config.yaml
norm_eps: 1e-05
lr: 0.00134
beta2: 0.98
grad_clip: 1.0
warmup_steps: 200
schedule: "wsd"
Each number is 500 + 25 x the weight over the matrix's rms, rounded and kept within 0 to 999. Layers, rows and columns count from 0. Numbers have three digits each.

# layer 2 MLP up, 832x320, rms 0.0453, rows 753-810, columns 160-239
549514457536466517501545493543483518507500479513515462498503445469500515515515504533477490518486496507475472526532461512484494497487467475479508487512529522489503495461477492539528524520525542478514487515495506533493471512511514512483480503
501491526558500511511528504493513475528520504487498515552495500489478531490524510497562497493540537499488480465470492489497507491521482495524477444522502507482479542467499520534512431513494512533493520485487511515537502508490500500437511516
527513504479516515534493531493524489506527453489519532502488491518523519496494509505535511446489482517505483520493478535489463495519530537496482490466478530558485490505468515492502475516449498504545515535523514516490532504486449489503505541
494521511506505500499569498424526497520504440525493539497466484493483484515484462530465490529518509463480526503463515511490483510458481505479485508529505471493528492485502473478455468524523551495455491472519478474484484502487543520494551501
494436507500514468522479466531491539512536457485508500508511466518436501541520472567525501493456520474523515518451545484508514542523514479494481509487527503478500504514516470486535469532444479531510510520459486515497462487506442499520451523
521533481517459519484529442455488502518501507509464485532516505501472464518537534503535459506501536503494482523487515478498481502508501510526481506475526465514435529456512544483494506515502447468500542469524513502543468508515551517540494541
481435513519445505478478521482506486504498487543477527501545494477488521483484471480516522471528495485504558523488490524532494497471466539482509503538455501496527486535497464512489481535501512508521460513521530529474490452487518452509497496
491478499530500517497537502551540514514544448499464468512499486517526476527501522488461518513523481465530519513473506498512477478483487518525534556505475454487481477507510521512498513522519511550491489479485506502544539511500490509519521488
520496468524474523486487462510493496487493483513522491514511458491499452519490498469488490499508468519482542500469491535474451493535524548496539528453495463518477496506517495482467492452509468534515503474480505484529496495509525516508492528
541500514489522471469485491465521460477492480495513516514556527474506523503482492504493510498468498502511449487550523501508499509507530498486485498492486486493477501514545491501526504512473525522494491543473505474528517505557523515513506451
545476484498501495500505495559494504515496513495479492460466483479520529486488480479453528504491497556483480548470498472474453511461517525536496505521489535498490529505487516468469490515499489478496502522512473506512501535537478519500492521
535489497489503469515484483507487443491501538476478485481513448512534494503501524567478496476485476517504500474510503444482494450477530539510498500474507501521479463519558536526505538517443536465511520523467514504471486484507533552491491491
462502517494548484481515522491564470488510481502490507478477516466465505526500501521475481537447492480493493534512479484490494508478555503525491486535551463560463508495466473461507519524516499553486525514510501484464475582492546514495511478
502534450488480451503429485520499492512489469493487500491497457476464528527498508494506483482496439532509545487475517535512480480501470506526501499523503515506504525523484441514473524530488485496500528451500472517506517471506522559512506517
516523503476467466471497528505479500534486518475501493509494479544519516501490562480512472489433523459524512521520510493521419428498510508491503518441544518467489536509523551518470525550499522520543472511505539454494496499455480480500498506
504484553478501532530498492502464506496546444479526521505491435507528441478507501535519496520517468489525492515526492507503533503498527519498484485496537504459471465517480475516460514476529493498512431517499505527507480484541531520515449520
489501523495504513533463492528500484508512460486504468493538496523515504481478474515459543510517485559495500475503490452471510538530466471450466520478530468509538527477526497488532497512436509496556466533477523526478519473479529529484522483
483531465530518556516524471508491513478428458496501456500441527511546514508483480521469502505486479486505524553484413502459531547550479465492491516463545521546515465490495483514492499517474509502533539495515542549500548546498528476522464505
507525484500507515487495474561538523495485518505538464520495508481520511494497483495468500482521522526506475540512571530485499539488516543483488483480494526452460507552528516516535461505488516508515503526531478516540498548464489506486484533
504476475510484524569503473499530537457512505504518479502479498527546529526493486543540456457481536516500563490536494453486495457536557543473510524490490460525498511481535532500491487503501472488515511514480488468467529499483494479516499490
514532438503527471476498519516473559513498467495537491496504483480473499477484458464468465476491498492521482512457497466503478497466535533502465521503525453472532449490503477531542462474481466529553517531516505542462495529495491475503449531
477508438497481490476525526515467483521511483500516470519487499527499483497514511523484497504559546484468510541521498523435480447506486498509482493530484474565510461477485482541484537489504490496456494491467507526513485509491483449508478515
535524452459470479484538469491504545531521512505530484506496513490542458495538494509469510500521471539480506495459526521485490474529499527504500520540497471520521496554472509505475503495470481516482478501519498495546452474512468531545512518
502522506525455502497536483492473504486482481512517498469516531536514467504481543495511533539552441434511542479500479480489464460497451555487513518490512526432474484466497495528482482427491515477496547555483537526489521546498468499451524486
457465484520498519486512489557464463470525499491527482486532493494548500506500539533475516499480535484463496487468514548526528467522514518510526472485484461456447524539488508493487516494505542504529488464510509483507497558497464492572497490
547539516525491545482511489450523508467460494488507499501493496519486535498501515537502512455507500499494532468525485495467525511476494486543495483474456502504507481536507480511498523504434443476460487519491479532516456481476488483496462483
503484534506517513489510498524497455519505528459493515529491529531481470521497495449468525451503486519494495505542498500525482491505520503495514538509506493526532524511463498483519508484476541542517514515542499492473504517526445524525473495
503531493492488521499474520496485489524498460472471494525478478468461498520515518472472469505516499476486485478509464526537541516476464518514514494484521527538474466490534496496528539506455509512477527524472504516528513518480497509505492497
483495499514491475486492539531461542461537510519487511527524515557497514506519477515479478534481522508507482442512532508490521456487510515533507490518530495505493497500449522538502504482477518488485462467521531467457490493479490515479502534
476462518509486445470485531533527504503474482521539508506473460467496495537512518491457511498501470458500519445471515485511492457530512503488519504472510474503498536534490495539479528515469509474488435507496473517533499509503488517495484520
500516489501526480533465544503492505551480530495476516500517497518495497463469498519489495456530526499483461513561485541455498473506509454485520557487539491493527466504482502476511486505505563501468509518448544480457506523524505532490486519
554506493497542481498472517519533525495531464485525533497528505420502491490506490494448484496495456505505459456503472470430493503503476509508453523486459517467477515489548510525484534503479477514511508501542530486473575466489497440481496496
496534541498506486480486516466500490506499462491492452511524444501484525534533489472472470473492511479487496490506464524527532493516500501507482493512488519499523471552501478541519482452513512490554500503458502503487500511477498515520461493
505473505470513502515504444498504471521503500515449474501512507512498494496497464497492513498562499464485479497483506505490491486522492471525551505483516512509482497518482524563548528524502477534519490500495486523512522505513462494502470470
518472518525514496500475479538528489438499499535499490495484493508500513525505518491538503512461482543455491517507492476525486503526501513495506468442526504500544509526523503507489501500478484440492526484497510469492492510490495534454505486
510466510480515501473499528522482512502501493479508448493490525527533488489505514494484511517504492495503491498490550462494480464508457439490506533457495499478512499508480529474503516523497497510521509484511524502483508562541443480507513480
498603508495454474479519423486481451490483501462527502527504497482487475516506440511437487457508523434501497462470500466554498484473528515507497466516504502496529502533491529485494482509568522541495516469492444504468492536510516522498481508
531511508505452501503479524543484511484512513531495544513486459502559465510489529484548508522441515480491492513477503496537497533488537475469450522524489504480519470551507508494537512507433536530506476466517515519477506521516492513471534505
468529471483465486525479464490537454520515510517568468571508463550507467458468454492497490465487530461472491528443450510460531483487457489488516497476502508511483501550480498525512515539510508527479497472477481520487495482484525482512522476
492505495524493478509500481509524504486504518525505514540466462463505483474474531497496507482467496510512573550501480471465529481499487479476468511495526508490533523510524473521486507523508474510454520504479501508480511498525511508434490469
490522508518475498524506531492463461537503507516528496507449480475530481513502477497471500524527510524519485506497495516502494500502519470505534533489517450505524555444498476507538515506472514479492493526505526476498476510504501458516485531
480569479461521497453493516511526545481454500540504501480497556504489494471519519508544528491517463497497546516502478457467483512486493512524473550569494488463486455583519498519470457453469473528510487469515474477472542500494532499504471499
469486501495508514506491491512497436503511511483479502554537509511491500492472499498494525519477503530498525500548459505500544533492484504483518496530496491491473510472426500453488495493539456518500482458487472530512511522501476488487495511
502467483521495486522452490530514500461504513495535508503469491537453477486531480491509509495471507529472482473491510503493448482502545457487502495520501509497530480485515516483473477496516520497504522505508503508497489461537512507525512491
519515531515462467447495487515534505470532538493576531492473511547536508506503543482560523458484530502505538532495513522524483506491513502486475503458519476465483514519489497499455484563527488528479478518472527502468524505521537514486505467
480511534501544478497486454483466518506555512460498519526543512538503515477511534463498500472471521502471489482540488536518482480481492521477517525485507512487485510510484503472474487443495463514506494504479511466473512485502543497468506517
455502491486489482508504517490525525492455486503491459521477492514493467497486496466487544516505515490493506515527485515462459525529499523481503503496465526487497482504485507480486502480534506471504537454532500486507486491525487480487487481
499482503498510542485490527518501523491518491506446514485496523536498514486488488441503469477490492532512510466539490442500479520492521518489492495486492470531512482491473475479479497458517533484515476499509484507464487505496487490464533511
488495516524471529526545498504559509518536491502497504526496460514504459512519500490489512545481516524484479493529507522513523501448506518497488545479483524459499530466494480476464519515535523511502503489468513514478510531501455505490482514
473496500564471488497512462526497491527537486499481518494517448517463499527511477475472502499512522477534473516529496508478499506528472510495467479537466504520523468486515462516475495500528509521535489507490510476560551496489503474522515437
464454511468489516508484452459507519517499480489533518507541517516539514499493495502490469482497540510501531536470512487480490541499483529495530537491542474510518510511495504475522512430508524514505508516490435525475489527485513478482504513
513470525515549502505506532484482504531532486449486489494494466487469498485497503544492510503504514509489546515486472523540478506483484533508513538503491457509512533528510486492478550464455510507502476520538515471494435522529496476517495509
518513527492529486528468495535480464482463464483517589527495535511490451487488493476471549526494511534487496546516503486488503502524509488487442526456518499497522527517529506490532546476474482488541482499507524519497465429493481484501492476
491454589480469498518505504548539494503485479511502461567463528499477501488500432427530532538530519513514510521484447545512531484501531499493497467482544500499526501508593483492507469509488521493439481505516471535485506513485481516488515457
487504497506476504506517506562502491505468449476457472466481493486480519451541495520456489520535512511489541502504494525490506507490507533499493499500487506537473487524490515500522492512544480488532485509503468455517516551497529484510478510
551476493472524500499530544520519511473512440475472533478473486515466513522509491498495517490508495464499497481510447543520510485486502487506404518508482516508514452540495483527563502426498500541516489441492485505535480517476480481510495496
477480497516504553534477492501526557524455529501510464478474492514500474537504458550485430571530474505560527522513485499518490499490513506527497494518469520521488482485528508474478530493498497470512481515505440487513519497482497499500466462
512510517552485498514538495523525459516461512499531505505474515488511555478509491494521479502463509509528487553492479525495503512546519507491491491523537516477464546535518494496514480459540517510467504477468479493492484511501468571535480505
# layer 2 MLP down (transposed), 832x320, rms 0.0426, rows 753-810, columns 160-239
428500478502497527518491529475496468452482540495517522532538544502475511516499541496475452538501522517505486492527507519497443515475474493556553491497529511498485503525486525470460453491526496509502530483532451458495510484468532499484508490
470496456474486504554521493478495571516479503509541455521495482528471522526494504517479535523471500525497444465501516484496534493448473466471532514478521492502491494500567545541523469523527525424499500552575496477454488499541502546486468549
492484456516494487498480501523509452507525505504484523446495477489474529527503457493504516477526464496497520490521481512492498478502520503507501539506509494485544506493493507498527473485501489515519465446520472531538512488481472490531488490
443523513517510522484529515510528514513482529462457482479504448552489483517479460515529476505496494508467468520512461488517492510483495478481500484486506539512511487539522519503480499542528481530527504480576461484459528467488503511468480494
466514496441557556536481488475474460520472514494517506487494530446494484479516506490457505475521516507477500515490531510497526533486511489450453537453492530503439460525539442491501515508482496536520535508486433526476491509506497481471472533
514531507487520483540487489486517511497508485507516522501518488501513465555502486483495520522502514534502522561507467533474513478528500521464506462504491532510528496461532499476530484538505544472469516494444476481513514490493469555482509441
529499487492476469494467499524477445495482481510520525502504518522497535481527523469493500521520512485457484496532482470457472498494534491526522500544491460479442479521488506549513509493490495473520495511483497483503487491508493503489499495
509536459525507458510503505512531514499513483519494513455480526466476501497454496446513534479481477493503461503471510515487470469524482504517480492491513508483510504496490524490486514471499511523505538475488497545492536556466535517516526522
533474541475517509491500508492479509500483544446525481520527525514487473543509490474448485472487517515519511511526492506458485490528462485496513550456486500475462505479534517508491496501516519513489511471503490503494490509499467463532493496
504479580510487498502447526473474499557542485526478542473507512510465469535505463488493516464529479490502547501445486544514497488526512511485490492528491522494501509488535519480516524499499501495483553532494504472538527442506486533521535480
489456525538501557511545463494478515486495527483517481488519484499504525490510493514503464512483477524514522458546494511512461500469510480501534511463505480516513522529524526479479468487508539499490483543492484473521522471530475516457580477
504513506492504499475502530511510526491490542534494523488460511511437520532500495472521462520449519521496478460486491491496465529472535500502516515493484494503478514468436478525460513472504460524483504505505508478501511513497526497482537480
504469500477496512517476497480471492494524500517448507503520542493468506527501533481468515528518519469485452483515422553517461527501551524490506505463475485544526527491495477503505517554473520478534496482502471501491476504466501533516473515
507505516500519470472505500532485499509497530515515505514426522466498458467470488492482456519536559424478523508482467503492497487542504512516513557549493514509521510528475523473536518432516527528487532506487501475477496546480484489488461484
487504502530500508495529520476500522493504498447492501527504518542518528511481505509549500529508492498466495498518470502532496523532515484500513466457486489536501493458505528488486513485484485492495458448483554458518468495530486488506457465
487486493465533479503480477514547487513498523448544460491477520475537532495512474487486483486519488502496506502489528486498445487530475482473557548469468520531506528525516482481505521541528517543490479470437518495482461543510458469463487492
491533503525494514526488526479507547480524512488531500479519451544524527519484540502472501492479548495532519503474511526499554467499495533529526502491560487538501491464449553533501462465485493515436476481488499457507459508527543489477523520
488502515523483458515455513534514468459469443494479510526543492527528495489487492478473506506514475495482505544491517507486512494510482519499510487463491548469528532486491526498475514495559504519487522477468470510495458536507497476513495498
540475491487505509497520485513478496478492490508445494515541491512486526558494517514519509515538516537497471475494488546470501544518507490519449505509514547551502498501510489523451499512478498479478458525525500510535478516497533508492491532
538509498519558503514535521491499491496472503514495519473462514499530525478501506481505483489522460479502510541462490539460485557509514487464518513503506456474481475496505530453479517508504522494515482542506473505547510473478524515498488484
445498500472497463541527477550517442504487551512500494532500478496469491511437480477551507513514519516462512496496481491542480525462526504471501510446531461499459474448518506525448475543483491506500501508503446480574496478463472533528552479
512463512503487527482505466502495504487521529497534469508455530505476503443487509464522506493518521447495446476490517487483500482514441499504516482504455507543498507479526473504478488478475485521489528499513454482511527456489545545485507562
518524446494467500455483513547515512479492496464473534459471470507514498509499528503517531559455504526498505565522516434475480515503453499455474480484476473506497510539508553496494505484500540492476491504488519509496498469492462542505455526
499557505499531492580496494518504492510525510503525508496534545489482480524500486485488481493570463482483500484485495558466516501488454541490469485494482506509485526488491508541500479457482500477482489498518515507476529493493555494470539501
494490477544519511520506526522516513483473513490511502535489513522546501553510510515520505487506488471486458506479472487529526434525492518502496483487501490516458507513496494476505520503482507482531492454504491451528505520504513501530549454
540525522480474430479491540529513531460490531505501521550496559507517514529499459493469529467485490506493446503470481455483514501490491552459514515490487488518484459513506508461500529493500522470507493505456484491481467547486495523512478544
505524514520477480477541483514521476523489497521527533476525465486534486506468477511484475469508491479473453445544484530483519563528497507487510495513466470516526484507465475533487497525519514489509519499491526455513490507491483526506520548
460498514487496501518506562453532456504498461544526521507517504501500504522476506544492501517492468531513499520509498483467518516516463485493530457487489470506481502465455468481509481495483476554550487528503488517507499495457505483510505536
496491499502498439478495465517480478511481477484521485503465493487497484475516512493491511463523499487493504510475518513473525514501495560546484485462506543516507508479478530495510532500482490496514538501503472516491506531469501523504486521
497484485506499487494462518458503522480508495522496504477548485483504476472511507503509478512512486541529497494529533531520515486507523491493481493495515501517512513527503437488483488480488527493527479483490497524500494483510471502505452467
514491478463516525534521516490501536469581503530511500491466529512494491538477483525520469529519462476464497481496502498468509480488472496485507492558507527515493522495487491544529567473489427496517485522527475472514481496511547513523496502
466527530463540489543500484532536511514461530483474494494463516518499467515515463510496501517470514495514523514475478483525434575528500526492552520460511494534453523501537484488479445498532515542526528524488504532522492511499495492526503499
523468485533510503494490493540477507523504515490499490468480500518508470505470521496549540499463495511514499545516505454489531463494498487450537513535462557471505516501469490501491489517503502483501514486499493488530490501471483507480516492
538504507531480498489539486477519490494493487498499447516476510488472472509556498492531523481547447504531438468498479484492514470474489505498492519528499447471530542481489582463447513487531532480513534471477471510485533515526560541521549483
468492499440503514527453506484497509569466512532546511518482516479480505508513536485535505495493441462478493507498476523478462463509487471522468487536505476473520560518485509506465517543502514499482481524489521457531506517499465486534442486
461466465503494527495491507505490480484474502482522465527518474512490451546502531498487509465455538514491515461571493500480477539451477505486485517530495514501474495518503537472487488468491501500493516476478482461495504491570488492515496526
503515475466469500452508487528533515464495520489517487492449455424515468504494473490461510518502543511449496538482523503487506525496457517513530472532478477487530474482512498530504535475516485499495534446467509501531505537574495513483524496
527521497540471503539498476504509486523509503500495495509511494522485471532511483504533514513468435527543526517574493533539459503465550490501498511527486477516524504534509476505479524530515500471492498480498496486527525520480487483475520489
509504489518506486548502476463530526515526515499473501494494473491529519516535506488498494535519524506496504492484504506487492476504516487504487523529459511534485468515476475488486479500446543506513523470481501474526447513539486550501471490
512508496522505506493509554508475532509513488455534501507450500482486484518497518447470474513487485454490484495510533508491513463474494440528490483520493491501492542518460511528513530490487519535470506519537479518447466474488543498547492531
530476476513518480504490486457513476467526497534502531515518502496501500572498504471478468491530522501527503527451504494473487530516522488528537461561493541469479443521478490540475517477523498515476485514485474534489509514496527514476476502
451525559486523523520546531508500473501487516512503474518491519488559481493542493480507526474526522477445524514503475453478528526480507483515509517530473482522457505467482499480505500521478517518506468555443450480495491468468493469473479481
519505494490507508512526476519518513486493510505514468490529515482483496487509521491519492528508533500486541472526528495503473525478448488534500498524512473504497485512471502513521496484497524496495518518482502511508529464501486463452513505
467493534494503501534502534494461474506545467469501522510509521489461477517534477496530514483494497472461505443500500468508492520467517478500521517501517482498497486457506500515510441537502481475473498526542471511483513457519501467496548485
507511501486522537497516537517485471516451493553496536492551482474488510467517473498512509552520494497489519478486526474492492491503504512499526495488437472504481472470488492492499535478520505522519542482484456475486517473462564459498459481
464529523529486498509507475507487521461518479486448502466567489521494473543513551491531521451476489528442477463480492499508494504503497483464485509510535495516521519472485500486488477473461487500478469489486516489472510564477486491450460471
527493506493540508510512512489481495561518496517505495511548481477466546533456489493513484470469534468455518494512504510524492549528518500540453501467465527523466517520459476480472484481477496534505498499514515494547519494483507517469561506
520513480488509486472506518489462460504547458503472499541485468474488494536544473499520491507477556472458496536501473531503501532501517508524487527504513505490500483478489508526477530566496507493532556514495507436518478508494510495496488482
516525522483476517492501484505496481492525450491473521521500502430460504487522520543515481499519505517487525545481527477492538528503512516506515510539490504502480490465537500472517495488520498512480486545529484562530523496545481504483486566
520488529450528499472517502496503502482525521483493490556483510489497544479528458542520454506486522483499439533512511475467516516540453509486530518501480496494518464504434512465520485508518549480493495489502499476510535470530513492482509531
480465524509584525475507539457549516514503495526472433514532528523521517484488491500503473498522506478446498523506511472505523521517505459506505506514500490484514490487471473521493495490509455513453465538526501492505514432445526451483479446
503490533508497481526481523511504487499507445496545476484521521513496487515511508498566477511471526519506502525507498477505478478511477548494502471528503460572529462487467492466550515425495459473505470477505493505510490500472484519514511501
516506520512466530493511485534517464494484489509462502504525497472516482515524493504496492506544479512464515509471535550494512486501525477530516447494499512459441480450565512518498509478493521479503451458538442507490493529527486517471497496
511499527485546513501530515506461482508489498497479524472477517507528521486503499462462482556476498463467518515489516461508530482525504463494517520511506491493459492516489492452525558490506520496516567541526471508487514499520464491496465467
470506486520477477504516493492447490505479512528500508510532542499484512517507514475505510503503510513509466453490481488481535499475482534523523533504499448525527538471487507536556524502503454472477518478544509477537523553528518542505471558
514460457515478481444521484523485486485488513442483460496473465519502512472534473507468511515525493460481520541514466538533513521449541511528519508463496495498456462464521493493505513495507496496531520525494487491484510489464498496513491505
491484492503504461493525541490474482518501502485494500571526499476511476551529529495471513492529524508514485524488459531488517536534523511564497532494500498483525503493486505513519469535524517488543490494494478514515497510532459504525469450
493483516513547489493476535484470449475486495488478527522508507535485477495494516509513509498517491500463501542489503545470482504483493505479479489498517500495491510463466509464444501503481491506517505533504499517510514528423491499500508425
# layer 2 MLP gate, 832x320, rms 0.0461, rows 754-810, columns 160-239
518513516482478532508462524505521476516472542477518470500487477539523483481483501485496518482466494512508503483469500507528465481488532517483539505486482475502499513476464578524513480524524524522472499504484508514503457505488468519482547521
528491500517485554524486449532489485487481524488472444494486518480521512483480482544495514555450489516474493510494552505464514461478496515524497490520516460487511509522526499499502490582486527488498561449467516485454475531500515485530524524
562455470490527501541537491437483493480488487513456496503537467501518484491475534486449479469527495533503542521487492472506521477502500486501493454520471497509505509506490513500498533514469506524485556501482483527509478473470499506503482458
505431492520479478487474524519524476495503477492482497500538491538507478478466495481455476509502475514515475462506492501478514511479468487485511498467487519497507519478491501442496459510509493526490482469488508494512452470508492481564491495
488537495515521486519478447415493475509476507470486500513486521460507507487494509480516516508483534525460498520504492497516475497485519498479542538485485505495498531484536487497540538545533478479499468473529472499546474488489497507509539498
490484509506524514551470515519492473500508526439473516498479531528478502505483510517541503505483471516511493504523476505504525467494469492490481498480491467442472531464505501477506517473515465501491508539540493497472464467504485506486540478
440510513490505501492510470486488506518504464528537498472471514512478525516525502482495527471475531515533477462469515489442451444509468507498535504505509496492544478459544505465531482453514518490471529448528503494483486510538510473515529508
479456502562459517469498543458522503477492507504496477542484489495528557514496486490522463513514502512509470502556505496483469495452518508527463440467471488534494482488479501516479505512539515459486515488504481530463493525499515483483533540
468480469513503511513554504482516468493516476445497497536507560519538495438505469528527485492444473494444506491496498532498512530544529520510459531540502495536465512544513525501512522460470451507496530466494561528473461528502488472523501505
538499490479487483530483436489488483469534484471508445491505500521482488486498519533505475491494523493532514529542527485511458479489485542486479510493484501524488516460403522514508501468494473518483516520488483528465503523515498493485514486
458522505527489503493496462474482535530488514517533494517519539453452495486482474510520516519533498510493511492514439514493512560502480508499527485531507506533469480488497421461524469486515479488472445494518509467563500517520477481486504488
533480508480545502533485469520533539473534535515503476481506550547466533500463532528520516514497496511493498474477510488510523488513473484517540527474479533494467481527486517501518514499493453467527522429519527494524544490550533482485548506
513507469510507511490496465484493483461494475467475426536466489461534528508523528476549499458502539536567534466501454503501521480443496496487488521461545547534481466505500500504490498488478486509487509517489516484501464476503488503495529512
500524463536520529477510538491476478472487488483489523518526516516507529498478490488496532512534517517502526450524465498503477497481521489492491505512500499521500491505472486483502507447454479473527492466480495535473463518501470494504492485
487535518479487525495506511510513490490496498484489473488505499473523529486490496492506516520468529493525478483491483482478508500497458493533518519529541486509471492566486437478492504500498476512500483467476473467518445497494492485517581505
522485523547499462465528478477538522478468487463506458490542515496484503513464531516485482557542457538487486462474507505526460484479457499479498488493504516502514498510529443454524497463478496504466462535532445539544523504526495502572496499
473549519542493557504462490484467538488466465500497473493493499510493523551458481491496468528521505536517459502530471527524487528482458476481494499494554497495472481490508510535534546508511510491547498468516538498482511510528548486488564462
522497496464482504454493517505515475540478449472542500483494462507530509474507536485495475529528529490451471487506488506486493473495465508473497469528501506553487505496478495483477508446560498478468472511480495502519546473434432491446503461
465495500537525502481513511505531489482492476443536524512524533520467504533492511487508481503488485491519506447561493466443520484497542518452557493510526492510499522500482481524440489486482510496454466513488466562524477497500491510514494504
508513521491459510535507456501495497516432479523509480496493529514544475448514502488515480510479489497457532512499489533497536559517487448526510488484503487470488543492497522504508442515550485479500546443464560491559478449490539507545501488
517464532465481480483446515553515500549456516519482473498523530496503527483457543516491484475510505487438497456486483539482483488473469489466480559481474520531506538510512494515455493487502486502494466495470479498514526481508463508477562492
513497495508510493523471525516469484477531522496491479498525462497490510487506527490488506482512512534510524508493513496494471524474472482501529480470516514500492479527477475456432526489478494497510466456535485493491509473487525500497464514
491502503519479524504514483470537523450521473505496506503544500530499522515449500457499517584508479477480523538506520496538443486483513534483498474477568539461520516480445580500491499509510520527491513478480495546508478541488501475506512474
484481510548458540494500528451452451498506511475545494475528498505487507493491568518488487552466503488510509528518477523542492542473431478489468544514545529509508499482476548476466503478469536488495468500487498507473534503497519506484486479
499494473511497486491488511516450468506482473503490497534555450494521508498499505476536495512522522536539453485507477420461518518488481483473503494526485524494514525465483546500497500471453515479499483512477465523468517454494479507437519522
539518446524472490517512481492480455513531531481475467508500495471513517511491540516462532528525534513529501465515537517530499491473467495479513502519514515528486481457481521470533491537489473543530500504522472480507494500493477524451514520
539541512508524520514510518476554504470490488471476471489537475488444520481482468516525479482530490523502520494548466474500485516484520515498514475473488514478484491526542499466542526444502506542468520491513443504516477526510536492470459506
487522520536510496461523517553482459488492473469447468524525512528491511465498453509485496533474531516526457478494528512530487476499513503498524485522547450494500490452477537525481550476455522523509505463474484497485464507525508519497506543
476499496495546499505484524530512473510479547495512487508531549530463474517487498506553479450537520541485476507551505530526528503481516467476506498506520510452521545449475522454494508503481468486507476468531503523519485464485511488541515539
539493454494498502504477540519495495518515504471457466461466468486554488479511524504501491497521492495510500479525490493512455507489509489495502560486533466522512486514547554506531502460461521541471487484496497476486521543481491519532503475
469491513504484516530505507512469478530486487472521498549509482472501541517482483480447548517488515489492504486528516518518516515481520515494502499492495469538495503463550504482510444492533499493544474478484473520474463480474458552495553543
497518525496496511502527490538507483509514547484528520505517502526514477513488496539516490512545465484521543488518493504521493537488533532537515502535537482517500515469516518491494513473491501500487516488518483515518504519531423522492531461
528478527537493555528532473508543505476498505518508440489478563529469503509486507490523499494501518501442514478511491515504514498531494502506511483471507489459509499478450469495481470499501492504505475456508549520466507485535522477467514487
518435529497521510531493480535487472488518462492492504565503476463505514498472494460502528496496487482503479473468472515482540470489503496487467535493487494488501504443509515443535543512475535500504481474447455527484509495486471490465469522
515496492512477428490506479510494505523498490503477494513503517492514477477508511543510477541526516512553453478525533504483501521513501456504463491482510490495477529500499494532515502492500544508504503498513513508521513494502491530471496480
467502472446514512494537520491488493552484532476537479504491506483484505467474482482468497527533528496485462498533523531513486500476507574491527477494503448428523501495499452483499492473520557488467510455531517496496456499506523536490491464
519490479465496496487488496464527511475487503483519486527510499535497509501508477522503489512529474472495463524499494513524500495488475539494526504473505479513488520525515493482502497556500472446485499538476478532493479526472466504498464472
542497488503512553535523457456501511495511515438479522518480485467497527503528492501487528516540564469488512514581520532481537506519508534468482518524503536534507503481488496467527487454509470487487515514474517499512521476505502537503508482
494546545491507513519468484500508515495527498473506535499491504469469515486501499494511521503543489482496513496505473504499505495526525487491505538542523501527520476481475517493485462494465540503506494470515507530576512498473495523490494502
443527497523495494493501510458507477458459494468462533495504526502494521508475544507457542490489532454488521517513496508466476517517494531513466523537476493529476560473457555519500489494521498466450523484488502550503479514479510476477487465
525516515542500503516452476473509510540477473497487454509506509500467524501478499523504472537503500507506485452476463470536534511546538488450502518495519473464514519496479496539503535500528513504504488475511557542531489486495460521489498474
468472510489486510509486521512477534485491517519488502516529524519467462477509475471503483537504529535473466505542489450474485539530477520526522507529490494471488516468470510487492495474468541512489512478477510498498510472500512449466512508
504541533501535501488515523487518524486491514456507463478545490486491506506511518515482481481514506528528541496489502476527512541481461500509449456521574472485506465448502525515516511504478500499511487482450470491510484505475469506489478519
512424511496492477516494469502476468523485501500545525475485460449501501478460517513481472538498482524485449546506498504483508511522476430489473527488526495492483533518449485512491520492526514479454495474543523502529490474494535536504523535
498491463486502521501494573499501448503460480478449488530503489510493565499465457489506492527486521536476503481524497509505523527464514524481503481482510491504527510475504476508522515510496512504514508476513516567525501524476439487555505533
479488497499468482530509497490481479496497477490540528490507540485512499502486493487465527491479526529444453526517486512523507477530472500534488507481485480476491467457508461494526503500439515463553490484494542497526503490516500494509501475
505486477456468506506522497512515466492474519503526528516473502501518502507488494502488464467514493487444514495481508507481509474473497505468486517452475513481496499496514537497504502497477516472487525498546503536456500506541479482539530467
553488485468508492519507514467515485493502471538503479539479527499483468487494493505539483497501471495424520500509481503487574483466543565497498492498447515449517514520500444497478517505497464473472465502524517515478467499544505491489531502
527494523491513521473500511534535519467522518512487485578532539530464506513488518494509444533504504522512482449511513519514480555509487501471510479518500523507475533462530502541524522483458492486465493517515513489422506478506549508479517524
482495539513525499509507522521540527536485456495502478518538500466454539512475488481498456485512540507523504468525476477476503520540505512475497517529500520484528533478519525506480489467488483521481489486456531483516480502480517494492521503
489522499491475503500504475467489525484469490494509498493520507482480508544499467501478483508501519507486496502507480452533516517493498543472477495501509511480540472508438479448515505523479499506483490510473447498494526506493488485508527491
537481486529502492523525517518495510505447473505506492483479503458492515518497512514500564513577507507509516464526432536514498519512503511531488517516468501534518544470487501480533517506492467491568498470512508497557460498500493532499491518
518490510534518510513464499491493510500504512484511433472501484485425521488506493496481489447542526510496534495506496500519490541513474497490528470544529504498543531477489489486521468534498491502448459494493517539497522480514477467487521520
506521535493477447467505487502510492499446487477455517529512520460504502522485470495471476504481524533534489523516497471477493505521473479502549511509517495480547518473516498483504511510527424512541518480525483526528478548528547503513535488
572496522483510512520495489522506516467501503501526445465489526507494496505520487458510530522523512509522480528521490501513495556497537498504494525529510542459499464499520512486513541435484507508504513491512507496507467545480477474508461518
549490506518492534528507500519485524495507489521510476528517477507531478511482521480550538532505501497489462484496452505506505499504496511481524477511477501503500528539484488465530484493494503493541521492503549506487449523487499499462508512
497525490478469530512531493530503475403519526498513466501524483535502502489472462524497453516523494515538497502495494500522514507488519484457495451508466535503496473483518494500477516527507491463498453485486504491474541561507510491521504491